Part of a small language model's weights: value embeddings, 154M tokens.
Each number is 128 + 24 x the weight over its row's rms, rounded and kept within 0 to 255. Layers, rows and columns count from 0. Numbers have three digits each. The size before them is the row's rms in percent of the matrix's.

# layer 2 MLP up, 448x160, rms 0.323, rows 147-204, columns 80-159
107:080077137136133164129133089125144160106131146135154110115104149139129128146128150076120112161131148138163125118124128106125134116102134144116147111138168144115155117115112113165131109151104116157146127105092111088121144130162137137137147094
105:145169102121139102125091128097108100110119110112135142147147145141095145140133158161162099094108136099166166109116131164155142118141120159119135096140119151097124179122106149103134112145141101082112095106171124158140102124114072165123150161
106:110149151148131118160134126127083162123145095145134159128104143139173120161100115136172142113136140106149136125134091146139152121113098120138163083074114085141130083115110148090121130089131148077127107115120111105090105152130145159162080181
100:139172150152130136143125141151149107098161143117130087152163119139152070147122143122128069071122145112124166114154142125150128127102121131115151144143124169125162091146148132128103128150068127124096125108129146169079107107139112119152096139
094:148102137144148143158163101066132101134100162116123128107113135082114108117124099153144117109116116142107160152114072095123121141122088153145137116147127133124158082154165128132151090074113081118109114119142121118121150093139120127171178107
103:113094180176091103159131119108098150185144094124125148157129155155132100139100135086112120104174081084114120086127144121118123129131126133144131105109168160107145132091127149154112123151133192124102103124132153139120148111121098112101130142
098:128116097164141169129103143130144103154106096135141109120094106141115155111120126138119145117148121083088137134126067108152134165106103121121144127151191134179097141128102091153112129124115105133135170148182130125130164094137137135078106174
086:157206151125139104133145097119118120122157144139100124130115123132118092137157113115139141146110135105097191135151118103123137133133130112119097115106127151109127136137093130142078115148142169123120101121087119099098130121106149117143124111
104:138130128116084079102111111149120107152127125106113150117110124123095165106167119130140113121103090180112131134125164160102154120145130092111156129141134104118147109145142153160111112125096116117187068156146074136106123119099091124158148110
109:124144105139093097093081116068130127146157072130151134103153121129103122116166172112123124114121107106149161120143137112136097103120147146074138151107106163090128132102153161133153109134171137113148135111097133153133096129155097158131143121
090:142142114146184085186137110146157159113114141133125141108119135159124141085175106121128112106140189138145123149105094127116203083168144159120111140152129122121111130113115150153160148102119126100139178151126125100087092105119162104135115110
112:125115149147126180109113124120145135136167142144122095160119119110145095111113099139132107148109115127121122110124079146107127126120137104173157168085130131111135118143132100108128174084153144135146120140148081141106105130128138125155133142
107:154110107128137157088114140117140132109120130109131126146116120094149111146158133192142103137069135144120110138128114153145139127081114124169152182092114138091116113112147103119107156164108144198117158140134124112085080145142130108122118127
103:148129127133109102168124136116143086128140115124118096132096130139129108163139083165119114120116145117143152111155105163119116185102091158127132096105123097132091092172124162161177109110092150090137117120133176124112128150159160116086089149
099:141086159125110098149101154122166139129153112132128133116149139137132126147118136133128125125103154127143104160126091126128166180135142109159114145133155139096132144088129127129160123112132151088136148140095127104149152096190146172113163155
095:154144104131164123149125136108135134159126087153198156127132119116170154116155111103150082125124148139115108103089162148148109123147164142161137133134101143110127163150114134145112081120128145141091091105169154154178137140095125142133156160
105:125180121155144159121165135146147169136157150122161182176136163146152106116110138137107144084170162126087148120185076092113115155147119121115090113081160131143149140115133129164127116138120113112163130120131152122140102107103125189159100173
087:132133088102125139129120127132125135151131150184140138141119138146122118158161086144096136113160122100161098125117136082099133116154095147127114125153141158158165108177112177165146113129174110130137157167096126140158149132128079171114122105
085:088093131128118080100119107140138169129152114105149158151127127125158138178124144122118116150115161158098121154116070171094139148093144127136136115125107139145145162133141063074124160139149163116127146113104129134126138130145121183114123131
109:110093116123176118106107122092129130150157100141153167132140114111118114147141136117137109166103131128124110104149098106098114123126143109162138106162183149125113112167148159150153114123131103172114133114122122112119095148176101121060116070
090:167124153114123127123133082092141107150129178159155147140161112174149069150163144139076136116120130129086149101144136117119077141103159097101105129107105169109130112135173101111109162153124112105133133142198121118109133163105115125141084092
111:177168122151125112095083168159134139140139126148123160108104134098121125118119109095147102120106128115125124129111145088116114113083114186113115083156102143135091130130142103125138160094150146119085145115144114155141150146162158117124107112
090:178131141096106122092142076080122138124104145113115116116138120164106142107126141081166144182111121159111139147120172116175115121122144091143114157169126149099156149142157144157107157126135128083128098168144151135121117152151108143164093133
104:148196132116145127165126163120123112132122146104111102104141136149130116122120152106154138123137099141124139143146167136122095111144141119178091122126095097180113130116111149119106125154110119121164134127148130122151136137117110106147130115
107:149147131120119160159107181144148128162113136124131162150140168145090148135090150168143108126132171133127133132118131168156128116143168115115130156108139159095194174147148082129160131191106101160102107117089099126108099136109098140146103091
111:137142152114151149144121127144192164112102129126123098151107105091150112166100124109149160117150104135097127128141128124136142133118109104110133132110155108109120108085116122089116124159069121164118130168130097098152135149166146117179134074
096:166117144141118139150101115158107140149136133150103146143166143138101100112147088106127132118157136089134141124129104120123138130163124148157129150106165121108157162092123110138102119115129101123099148118130142152150121109116146082170133122
107:092089090165141137109076123154095139087120170132101145120142132079101116118147108142108083114112170145153106117131115170151138159171091112099127130154122129135105115163164166122147174178076098134139145190126118158126149112126103131123138159
112:081114137117132100119125104165123112118104144143115130093155108172111099107127103089140086145106089162176125129124103148112073148125153125120100101118118143102099140148135151120127134126138141103103157141134147121169065146126141176123158124
104:121164153161088126151150119144127146080133168141091136124128100134136109154118131085113074146129092082113144098118122140133155153121126125084134141108109132129197155154112125118108112159139123118112130103123126095137150114125085111081128190
095:119116092113138176112103152110118130102149097109119094178105147115095081141161129124151136130131162147126128128150139101096132137120140082152109108126139154136130155169129114128125134102164132123136126137139101133130156127145098147135149116
092:099141110154139103108145118143133122171101149162154160146146098147176101135141148101119127108100133155136135125095110123125131146091172134138104132127111131107148117120160123122119173130124125125110161108058167113139093137132121133151154139
103:115132152101118122140160076175119165098137139141175124164098161119106145120123088116132085154159145093123094131124121092138176087159134104146160140124130162140127136134128119116163118161136136120144127087118086141105147128125114091137074116
098:101143171151101089148150165108085137093121162109169123150134156111118098179146131114136094144130117128148127149135150152103139108132171123189111127137105134109117120159136136081150115124132169121165134188103106119098187113146100121138143112
086:134160099168134111099123113136148149163081100120109129139126126165097108120122109138107158091115131162171088097137104154124142109122183150143123143128125138094119166139083128115063116139152095098098115126132133101102100107121097131158098162
101:140130124120122116176135163139140112124142141114153154112113160132094082165155142168164112135153117095131106153149153078122112122132184137105134099119128135103129112117125158109103149149138181129110114130108076140132117162112110141145124116
093:107098111108113106121118118139135123136169120138109114152115095161142104160177179102128106154149123140120083130124118134103094136133134156109155136142092150118155126145132118142138136142169123123076098146176115150131081131098139079129094145
099:123166101124124139135089108157098131148137101109116107166143109132124106153120153102152092100121121154159128143136097199148096132133124129162138145116140112133103159093111144132145156114115111126186060130113161113107115129111166133136170085
102:083116118172144100099113118139115127134107155091124133157098079104121098125128093169119104103138148156142083146158121104097142133113169089080142155137191109090107109104117162111142126097172137164110130115105103134065157137119138128139121155
092:156119157113104059143135099149101115131126052114125093142168153161150115095136126103116171126103121140100099131136128172142106126128129123093097168113089126178117139132149074126090148104107120142131135114094159164073135138144149104093171159
094:095144101101146119141125136103087138114113151116125107122174098114109103151097135144130125160126136120136119142146137167094121135142141112101119118147097091120149113070169141115120138128135133152110124138122141125116153101112135145160123125
095:155166166148107173131117121167177147146120115103150108141159108131147132108107123119129129104118144160099147127132107129140107133088088143147154150129116121104121138145098104144142150135152148176104112133098130140168129126117085138137118163
107:122160148149116110117156134161119137116145129099174114144122135112129153176077126088168086103121134082092148116118123126138147122145185151129120084150179108107100136114173144099092084149079122127174132126093144150102129108161151145167109118
105:114103178095161143185118097141098099159141152139109117145141173117141147148153136155115143087151096105096151146115125116149158106107150132150114134139129150108175127121113161113128149126111133147143121139131141120136121132107109130145088139
105:124111078139100089128133167117125114105131134107156136133126105125176108137124108183135106191141107149093142137129153108108132127119112098137145087101104136126139121112151109118130117131159087177152125136164130113109148129153123099125142155
096:170150150138108102118130148094106143125143099138156107095116087142099121100136148098109120131134123057106146154110114137118135107107119093175093132118094122126134131107133135123152096109096103132085083117157152132137170112160119145158107134
083:168139140112129112139141131119129112144122098117098139094118160154159123105150118160164100157096111110136126118100092140173124158156129141135130126141127138123122111150142088113152133110176100135086122110161109152103102106113138117124111093
093:111122141164097106087128081157152113081137078110118120112139138139132127146102174129126110153142109119147149173121134125115147106095154164121159190148129155090154133067135160195105124122103122122136097136101142140127164130115107115149131138
110:141121132140132135113104139105121122158142096104137106111112160125119102187126120143117120135088156099091127141113155083162149131095131116171148134160131161150154143122162146111117088080167131179078087109141144099099136126112115136139131139
106:112140093048129138133144115122150126143114121115130139132112125103155105121173155139142121116175138152143133125126098084153119124149120138115137111152116101130125141147172116140129169140127135130125113150089141107150126114074151133117175117
097:124109175114132175134122142137180142155142158132113112139118143129150153125102133203126143108094140146152148127138142136090125123140137142120108083109117105123105097134161092138117129099103144145152101113166153100118143130128126130131144129
101:079115023098141129119147137128100068114141125130142124115101147103117148092132156153137129117147164168104103134161145112114149136135141137101138116140151108134115119170138125109130133116110085167143145098092091133128118112097114148119119124
114:138119101090113139120166152147144168158150117153133133139141126127092159098117112129138136137157139118131094131124113141129131146141083114086162163119160114109172164168080133148110117113116155105151103114132115092129071145108090125129120169
083:136108151131113114113157143127125101116086151105113125140147150175139161134162145102094123155103123148101116106117146172088166144152153134149107131101177104129089155123170163133129165117072142147137142122138160066150112137119128148095095119
083:131186133114135143182157118163141141123167116147151137128158117132118107105096126075136092091120158108178163140169134162115150172131161087107129202153122102149110104104140142084131163127140159116160127138096169137135119102138112184122128143
103:121130133111149101137101168125099163150094130129099128103141125163117129114134127113121136159160120161158124136112117100117134133086115102129136140166094160112127140113123188133131153118161148118105121107129127124106124134155124118163098091
105:143127145139122117080111189097094117131139155076122141150133121110100114119154130138136116148140151085150133135177133134109126098158178071153094102125155116118129117158089111093126108122109115145159156106138156133116125102152131120152128125
101:101139136086127134087127133117130146139100147130124141113112149123119112117131177149135141088124103123133179129125153171089079144117086101152137147099078108131158148093142155087120091122123157131107128128158113155130139125120161099106101114
# layer 2 MLP down (transposed), 448x160, rms 0.552, rows 147-204, columns 80-159
102:137128139128111132136181120167134086109101135122090148116141147091139119125123113121119105132103164108122114131134133108134104119091114111143116118105118138175119143077116129177097126134100088127150132110118113184169131119088146129168126143
097:169119120132155090159112150145110130139113132138152126102122134157113135093121122145106152161143124160108194099076138151116146126132135143121117062130111123148148127082099132108152114140175146104132158121118140172155131094130137121165079131
102:125109150159135096112133123116124086150163127142139103107116129134125096146100139110110124134087147101132124069095142157114121124111124133122145111144094125142121111110182094135130075140148113149117084142122143139177103158101133140119116146
098:087148149126115135207142123093118144154180142172135140181119128147121072095155136107144116113118145150140123150125136139147167130127161172139139152115133132100116134145120140125153162130081103103112061106168172146105104103115157139104132179
104:105157116103106081156149165120111186125118103137140175181128121154121090162126108127145137150131137142145116131121135103140114124155157152132149142111133152135133110125140156135174119087155113117128130085103137141128129132184109089159148120
096:110170141133119140108152136091107159161144107097111165106116115131082156118122141134132140124172067114108110137105131116140111109163175122137117107132155133140156167085071109087073130136094109125136123127124100162114113113126087155110153127
092:175148135111076100145111104147130131110060130106094121173080123133097125124125188124126135104100172148113156138166123098118122083128102138112114113073153180107141135078113137108111149125101186103104149110113098125097130105131144144093167151
087:119146131181112122099125092123071141147121164124128133107125153130110053124111137134142115120148109120129123177113098104097141071159111133131100143111107130107088119165124113159060129123088162117168115127130085123127123154103147142116189145
105:202112167115128120125101110168149139125140149146143111114114105138134177127120151170147153113160124139112119112157155197072133096122113136109098107097128118119079136135136139146141079185129122173132116097139110122113133123157082088093118118
101:103109137125104128142119135134163113147140101120137080081126143159126132103157141141152148114113137114134139123135100099133117129121122113135179118126146148158097132099152144132107131133111115127139133093147112141141126159149116110125130107
093:134144115127174062131116137146171139116092111098123137163110163125113140086131118140138145151150109084163125139099127095081162105170167131117097112148134096160098139121127114167146152098146063140149175110136165097133144122150126166140122136
112:151090114088125121161130079172118141129113121156114166102109110148095077190126115152154143126145130142144172155137161124134134122123135120111112108134115105121119120177140104097176119137125111171117141138132122118098118144142087136084116065
109:119110148104160147134120128142128127115101133136130114097068129131096117139116181126119116151145123086140098104145085111144124133135128083113158134129122117142100152119111153134088173116120093124106123100131111120134131150084153115123120160
102:110162125116132126106107144104123147144153127111123118147115155140115103129156109084141111090123099160140146140128119109060104108137150101126134143146108106126093116138107140132112132097075079113119126100123151113134118146116093099149153147
100:113129169153112149105152127118144134130146107115102117131160116127117192102131127102141136107099141106142169158156135122139111101135167187143114130099126137187144086125139143139143122119159092125134158138108115111123089115125120089096118117
096:149123121159086113140115099100144151138148141122178111135171106120121133193162147122118126118147151127164140094129137107140118134127108152147129082171145126109118092112134109146089125125127130124125148192131129144139082108087134121114139203
102:123089118087119164172185103138124127127149077135112141133140114133088126121162105142140107100108133131173151138125139186157131169134122131157135099176154111146112141121102132126110092112125149171108105127135158121146080093120144126150117131
094:104127127181137095105126082093141147115103105140104114122103137158152146095183131112107117134143183131155157096145134122091142102130129113121115168116161150127146129110173133146141107177083093155114134106109131169138130140152117130121168160
091:113110134128102150117167117148192114141103111142112134148092130081139088138128162137144134129074117099132152164112126151100133154129120096128119123164166130145121071132084113131098142140118156150128100166139147130118139101097150111122100113
103:151098130117130165141144131137096163095116155135137121132081179121117103096152119157101099086160144106120121112114155118143111108142084183121126127096157157181124138110160119134119121130125165078136123197149142105147129136143130119154163167
094:131161142126160101097167137117126126145120081119112147101143138114114116178139107143186146124142140126135114150172121141110096126120107139111104133093122121114128112164163129105108198111117144140152137084159113127112129115187093104127091181
102:116141128127116099112160110134097141101154101143159136124113143151128092144131162103140096144149111120137170129108134099103115095102112166120142141065100094166126103138144096115091141127099137167104149129133110104186141119139123134113119133
097:091152126148132140114097112140146074090105160125163122134120120122131117136107100097121109124115072159152134086139147100133111102117145118107095149103123096138089160093131123064144129112100134117151158135165140141143101182129134125117110126
103:158160092138132137132111100066162111132127143098136129091097097112097124165136143122132122126183147139154130127167171112146093114134112151158105106164088136132139124123105130106120157133102153144112110112112142128125157155111137182102092130
106:134136105150113110143113134067115104114128178074115121093145132127166101116142106081095110143094129134152104157167126087162112136122138110147121107190106135132110126119164132098127106127123098137123129118155140118103095154099111171149101112
097:129137098149116144082137097103143102102178123137119088110142144094164102159068151116113147142137135120123118121133140127135181157169151182148174110081123118153100092134169127134154149146140149148109121161077136119123092124124151131116126133
090:145079132139111094121126155133130094142152092103103160147166087109127119156160104126139122127133122136126129076149106149126144098132114108098133112159097133134132117140128144201136163137137085095128163147099158152139136111105155111112155121
107:079102133114151132103135150165069135098145155096138119128138084085111099105115105097169135159120132152122153127124149120137151161163119183153091155164160126135122127111135119126118121143111142100122136083117122139082127097155155099159146163
106:100125145084113135156152130155105127121133133166155088143145111138139067162112084124138163122101153151147091129110123171150155152168126138124118148135126157124130079143149141089098187089096132087140114128161193100112095092135122130163120143
102:114141147118125153127150083147122189126140107130146090110151116121113111163131179112126095122121086139107128110149132122157120150105143153091128139130134147169134146128113111114121116169143179171112103133165138114115105143087082146095143115
102:120105113157101184117124146105080173120134096134119115159091143099091125126136097154173130134152136131098123126095156128134103129139156128148114128119107146132148131145102120141092082127138103141128097136134104127106155113108112111147152090
097:135120154094121144143133170092113086138160174149156123155146120085116119150109112132105119132129120123138140106131115117125074144089117140145123103121166085172143145168101165158111104151157117155163103127124121165121128140150117120116148123
099:142087131109157113126164115125138129137090125152149149116127145129147091140137117122172092145148120135145131133111131078136090147133141141138123131138164185162127156161081135108099097152125102139102102091111119136114155122100087100148160147
105:124101127121077135172115186114142127095095169147155120143159129099149149073117105137122085164153110137153128156088155121116108109123143155164092156100126116123082100142128122136137157125083103142115109143155137120133137124102169120124135079
092:141139175122144124147095086139123181125119145133128152176179105139126110131138089110152116122127102147118101112128123160083138104144131143135172068129127152125138149160126116089126152138096120155136142117134124115116100199152142088120132103
098:086109114143135103119132120079130139082183082104114110139110122109176145114110094110083111146123171137098157119145157122166112145121102116132145166125153138111164124119108102125111104118109195162109138102150143132173143133123119102107100111
113:167126079145157113139103114115123140156111152140167133100100111176106127191134136148098145096093108147152108140136138171135117153135165146122157112116120121086144136133090130171095164164110136161112132117125165063141140114130136108094154134
100:120093099164173084113125142101136132131074135127122114113144181139121179112138105152149162156111137093160094130133148153139097126115135098111155143162165096101136064156169117109150104132075164132122126120089135160162120124141158171124107178
104:137150136117158125121128155130097117157135146148081167090160108131141131174153162108098175140108133123121131147135184140103121158135106102158095130130114141126154121124131122152129136171112186117116102132164178139116124131143105152170126108
095:141103151116121087109122166134130135133125094102105132175085111118096081112119127167164171083113146124159121142113100171191168185161121124088130162152136135134175088108127108151148129143135172101126099143133177155128154106141136151147147162
094:086120126118087128137119103078112124120106135161153119115078123125119129138101131116109138097121149134140128179190148132111138128121132106145153130165135085132117106096172078162137130125092137152117126151106132108114091085117159148198105067
094:158113113125135114107143144133133123167120138145121112146125113134112161146108107137128119119131168132122121136151174138142122125145151115140167136110121101138129082154125187109108148118130154110120087186139144133146128130124145117174125134
097:139160140130132096119136088084142146103101127129169145158119142107130141187109116121154140109098122135066153171134107163106140156135112111140119085135171172062148084128155146166084131149121162137129137098095135123150116121159114124138174145
100:126151111131131147100152169160089145153130099140180155143098115135163090129134127136127127081136113175143144124119132115100143126142120132121106163132124113125112093140135163098053129105102132073118125116128140128107122113140141091090104127
096:121156155141126085108167127152131067130106080156145131119142106132157138149127126113107141098092116090103115109092095102118112099118129145103065111105149113144130129130167149196118098107099156149134117139154140163107154122139136101087145118
094:111090129138086141164116128079108103118098120171151116129147128130094154161125126122126118166120170143160125168127109152154138131082134100088181133146100133105128111170113117114182112171067128094132118141158147114138116103138092094127122124
091:102119138101127106107120114100158136116122100113140142171118129094155152112122146082157101127094104174115163126112125105140144148117179097147127116162130140090120146099144142094147140085118105143101115124143138188101101174079136108187147100
092:126085145155125131157179156141139131121108126144101091144138141163083109143145121084127095130114173112123116124087140132124116129106160093137110119139142111140135133125066076113152122147093152139114125163141131161111162120129125159111123113
107:153171127103106152128111126169115099141145102153110118126136159077113115135135114117128125166129136169123154153109120128174102155120108144168179167144136151146126125105128157101114105085160115107084119142144123144093117129138126142101136119
109:099165137144124165169175102097114076120145120165128115096095112113170148108132132114110127127157127098180110132134126122108131141092174147143122103136115101135112113140131138112160151120160136113120143070116076128147131103123142171153137148
102:127102115084123137125142121098135153117111158110144104124093099113087144121141170185123059116087103126168145110134087158117141107164132140111094096118104148159115124139175095124111116071104154123121167199138135132156114130096102087155107150
101:147188114123178137143152096117141128126087130138125098192128088098128156148134166196150122120141107134137098101131124136139127170144160084138153112127131107106095096110098129115148115125140123122120158112091142150159121079118084103103115122
109:153111120163118120107158118169157148146145136075151130112170140123084120117159101154127148101192118153101093149131121112126105126114128130132108099122124163129122127126150136136129128154116153112150123104096123120112103185127095064136181157
087:109123101110165120100146111115125092146165141146100142125079145153135125180131105103118104118114087117100127105103154098129134110161119107152117123132168169126116130073168113120114136162127138124092123125099133093114149131136163159107110156
089:126127148127095082122123141118132127133123147088142144172131161087142138152117161139154090151122161119139165085128115165105101168100136192142099142119147125127164132149134133148114079102171127104097108173164112118168120145138113134133114123
104:137131156104117163180136152043123119133098162105122107133145127111135182106132124135115141178074107147149120112133086159125142101143146081120188093141137136087167129104146137150147111130148115136115142081144147129144156116168143150119094108
101:115148123152112138120143114153151065116139123124133133155102108121136114151150109085130133129094137120107138115130158126081153126055112116147107153125117119095080143104120126159158141081089158148190114117136087177122151177120149134152117072
095:142138116110158133144109157097096098142139149133097074129093181124100111125143151077143106101103117091157131091120120155146146074090103127131142144106153129116153156118118127130146114105134157091135116147136142113094126093127112092117098135
# layer 2 MLP gate, 448x160, rms 0.333, rows 148-204, columns 80-159
102:106151125118111140091158083102129150093151115108129163135105084173092141177123081116143141157115108150166121113109141110068134155116156123087121119148149160112083135137131126148105128127129117087138186144107116130105107105120133150113147131
106:147150090176117118138142122122124126134157135121118165118079123152183142134108129137145149120135151151128158112131092140148112094135130132115074102122133105156087122105093164103171165138168159079120121122118130116124147128094114117134108140
100:126130114186088083145084127103108087135155139124151143124114113128156126146111113146120146166133147114196118127120146109168144161107149140115101161156161149136120126085122134144146135086158174152062087118114127107110139121140102138120166105
092:090122138129113147110102145149134156134154089095127122159100114114123114109157154147122206148101128119122134163137127143126142137105094119156107148123123143158104069096141151116135134171101178167142080152122135145143091127133124182118114114
103:102118087126121128117135130115103118107088121109126155116103123110091146107143101128139115128129147124160126114168130108122152142106084124148115117139139107210099102122131093111082121175109104156128139131157112130170078109137115134139128131
098:175132109159126095110111148110135109103104151135106115137136106114140165149088152150077103149170167141088130110165148152103102129085178128168146156121092130106122156192122107140110140163121177095125120092161119105124137133118113121099168132
089:107129136124125160144133182141133134155139134094130113116115138127160165153088140112129134140157124136167083106125144156122144118115120118091157138148117155140106112094153137084165101079166076117105110133164124152139131133138096171130099125
110:134103139157121105145109132102159119122128126135143139119108096121149112152116149141126150099118195135123110103120115172102167115105176132139159144086168123113102133130146174128109153112143159099139135148131169141148141165141129128101127154
101:095147141114150082133104151112155148122134096130097151120118156132125103138143140097100137104146118120142197123172122132113063128164131123168144139153132131115127145095134126184156186115141110155126100119087085126113186154162140134111135130
091:138168092105137154139134130142117150102111123143164143088113124139129111131113131137141074164126091102126136112149138145136077101112113130143137139113100145116138149175127182120122143132147146140113077090113112155124086152126104150161159131
105:083127137138135138129103094161102075184077151092157121090196115119084097114101119086103094156121138157141109140149090127140122135118134140123153084144153149145170090113115120098103132148129130117130147131117105133147130145131129131138106127
111:087107110128078118161149112113136139126124129174156121123098110168130153077149124133106117078104132132083158103080140106121113146083147119114142115151164110140123144102135153146143132106144117095115096150146128180144105130116087159142109084
101:115076131109141135129146173094152087138091142120155092143111128080163109124097107132148105122070155080140177129114145141119116155069109141131082130168124137133131123159122141105192134095133138079069148113153117120123147128116118111158099122
105:107110148137162075106087154129105170097119145132159080133145121121139101119157139148132134163156132169112116113115126161160128156107085093151143156162144123134115099149114139139108090135117103130117122082160124147177127124140118125124082108
093:131151158117097099118122129116095119107122125073143133160147139149145144131093152139148123132176145180143165126134137149166158131142121116165137137138126128149160104152126158143165119103140142116121094114155129143128148133132116124166155145
106:103095134130151113126146172091113116153131130163151143079087137172161105141120084129120142123116124122066187121121174144102114128148122127102133112108136157117106118122103176139118072132105115139152124116117101118147163115129128167121144169
091:111095129136113127128137115135109104109110139199116155170100135122081120150107126139114114079136118142152097130095113115124148123154084108125151125109156111152122105110131153127154083121137137116149176137101128146162162152154139168114102076
090:151126122168120141117166126126122148124151121114157107157098099110121111120099146097099159084122138155150102091105175138137107157135127117155109118120145104130117132117134151116166104143140085115118172114082166149168155119149129131098109118
099:162156105133169148144172125129104144096119161147135104167104150107111118072129132153121123127150116134127132124160147140127120122145117146140127112113173139149149140123116128173123151149146101106115143160135159100191113126137121134110142144
099:156136100175144125109157126106157125160195116126110149172168130140116110113138149141126140107097097152147125103102137126111131131073177126131158131122169082100137158137135138096152107124151136132156140150155138161142085119126137147184136117
106:077153094165128115111141130118117128135082104130117170134151105120165076143127138142097121105141117121155137189127106121065133120173117150128114141150112122106112114108142140097131095118128136121135167152130131118127122148033107150126127182
084:122149142118161124168158152129128117138141143122117127133151101095134157163128129108096115110114107132112125157122138138101092129136140208129189077110134096145138101155149122133126126143100121154161106145135116081161134112121123165154160122
108:108130133125081099114134132138150108148144145095095114143143108125146119094135154148103140156110145091110123162157113103133146146105116142101172126096145131101110085109143142106150121145152126139143049129094086144153090146182107132134102070
098:125168133146107132119116107149154132116135150087101090162107145131169137119098117103151142165153166146133095125105153140116118196088114120154115150104114110164118165156186191136120117125107121152143134136105106106119127148142112097123132151
107:176129125126152095128149150127132147131133172134145130113143096107143111140077140125131137124162141112123132141162143134159124158138115161148112114158168161135119115170141120138097102141106090150105136135103114040090086150107130123098177109
092:126118118173094135183067099128131112165123154106140097137110158159154148103119100098129133142109136150148139116092111104129103132136137171148164120123143130123146123094162129149140111081149099112105182110151129132173151133143137129116139139
097:143106124076112128125152142099139171157127117107129116118088114178132179153125095157081121108152064123114140143110129184124121147140162116094173133104102091116160148125110145120092100146128125095121153113178123101118144134099143108136107115
108:144100121120135134120146160112164130125131096102101178166102155114097145116106139123073114124094133117110159156116136093140094124149141094146135123132149113162144176172123136162145094125081129129118147086143109103110142129161097111123154102
104:112124096155110132096124097098119087102101121139081078130130127117134140132101125092118108131101115122123131114146173154161162170106082139117129115135121153151110112170112125123082149122154098088103114096156067134113098139133082139117148157
108:136144093151148154144072109115131129116140101121105107160115142120099114142127127135143151156136160164122170093107133113117116123138206176107107137106123121140145142174129145094093128144142117071108087138139134137119151089150140128095147162
090:126143128131123072152120130163098161117081157100137130109130132163142082129118138092103129137160107118131131128130123140067126119138136136117115096137112117176078106086125157111129123144143137153109146118107084120118109141073153132171145137
105:114165136139117117156105147141136107115125138128095117126109142139125145180145127143096156140125142111121144087116124203111094159130153099109145152126130143093133154110116170161106117125139130127104111179101137094141088170093157144114176135
100:138094143127123107152119185117096110117138167142150094174146167113107094124136130122137110146165079148121158118121130122090105153145129116099088142179140118105151163136142110119156103160127102119111117180155140083129115105126092144152129096
097:131105097121110087178127154125088129109146159121144084100153177113127149134179148095102147137144121147093107176108143132116115124141179092097137114125118125056099129134117112124161135146084130106142114129111103116116132143121139142129131053
104:110165153139138134111151134153144094159132115147144102138148129113146128119089152123125113138127114165154143130149162133132130130096149109161111181085085120165156135115166102147124115160126133143118110157106113176098103137122167092139127089
101:128176144159171138169111148144131139111104142099151130116097135113112148120098107158140163103086101127154138189115119157124145143177111102150082135104165125155099122123096127153126112103147101115165197111145138108141146116094130174130159115
088:138115105102092151147123118172156170081129070103134139124116095159111131137130111128119079131125123165124094161129131181107151120158127131119118113137105107166095129129130127134115150094094126092158099162101152132082127123114139142137131110
098:108108172112127139092138126081134169090147145124149111157097105155127108068101121106093118118130129131137119147174127135160135113134103183149117135096108089114146131116138143105082141102103114121085104125091154128184112150142083124132136100
091:099137120217064139121092130155133114104110151124174136120150100163126145102138065128103100114149130156161147122128119126117145146091129115175123134133109125078143168146147165127138113094126133154156154146100094108152163149128159128149130118
089:177159141126129096097133141146154138186117128172128152129101132158123149150088144136163136154129149156117124163142145110141157128147128116160128118145158177115120149123142158114103124138122127149128128104122141111110142129125085125118101124
097:108101137153101099130096122127107167120187109096134127092117133136144122124151154135134136157121144135160150068151097093116123090147137157142140095117120109126106096103128109157136121141153112140150116058083112157108132102141114135179169150
098:136151129153170132082135103108169160127144156130143186118130098079105115114150109120113144139168122122108167161138145147111080114094148123131122134124180111120091146105156136068133111120135152170141125128129140110110135118176137139136116127
098:114128144179119131108107182104143135089115128115113127118147091110130110150105142121117104143150152151192122196115087124144102162174135148087110139135107123180141131121133122117144103117125164105162120113081089138103150119150152165126121108
108:086135103143144106149135095129123180137150095134160125125141111148133138152123115096111129141113144137079108120125106121114126115109172140121148140139142121091102128106115122159122169123115124066085127090066117149122070164139151157144152157
088:156142099116139115133120119114138133148164133117150151113073118136117099143147131108156101103115190099139153107131128117140159111147161106157073118114161133144149176083166136106149138128122146104118135131116095131147161158131138134118092124
089:112175117159143156122151114094161128136105121149175152127139122131109093137127133109112169118148106140126094100142134099124113134133162104190105102126137108107107114149137164135144102125107159109132125138070201121154179166047119113124108152
096:125161141139075115144108143174142119109119136099134123124124140103132127149123155134092114136098129163167119112119127133124100131163149130155107136086144129122179115150124118124136119129161124145137121152109161096105182154122144141153112135
107:119069124136129173130132160129154118150129202108122119111112143182125103138112140143176129111128118110138116122076115165148126111113131098115122113100156128135122130159181119096126081173122115104163145117126132162102129170129133137104160094
110:106137086159117141135109100123105091177111123169150102129110110139139114117142096116148112133151077123137144118092133122085149127081115165143115106188156131115106121151157129150126196105099148115117149126170143136135134075110103150063163111
113:139156115141132150139124136151115119175122093127124147165091096134146086184131113160098121119124132120117099126120127189101095147157138160137143143122125122112145149117115118149129133091128140149140118112130133129149101171118149135144097144
102:148149122130124134111123142106134133103170146118086132114077107127113141102105113121104166097086110157121138151122106124132110154142111099125151170139157120102126137173100155114151150110122102078186106134141160151125121140108151129116148111
112:129153144193145147151142135132119078158115101135159147137112126190127143112124121125113113164118139140097092116117131084107105135135086102095115129106181096143148178145143131142103110163147093114136080112128116108137145166108089098151155148
080:104136167108140147119120112082142156122172150093113142160110129139117112170119095141126086118162117099092139117108128099100135115114120123098101129140118207118136119098093096095138091119152115121144119109152130126131123133117132124143091163
083:105106163173134135112102141091103104132108126115129114123071093154143152152139135159125154139128122138106116138127122117120088087124108112163143089119147178105136130158102129201098095109104126122090124183105121097134130120138128092119113106
109:139132098169104082074063141147146123095189112134107152144101108107121181136126172166153106110132114115105137150164160146114102158129133122094159151107135106100103132165155092118161139086094116178137130091100128125164141139107127117104135139
109:141118151134101087108104144139119124124150149133106126121142168118120114128123146091116103112190130129130162142122151109127150136128137108111158115089132114117147118128119088164101139208129129128092120117127135064099156118119119095118113107
107:117122141149116124110135148160163119107128125116116151110140122148148111133146132122149128100189109127112119168155095095093120087103142126132139109147135119124139101124153154143094167120123132134131119150115077151138129128104084161108119130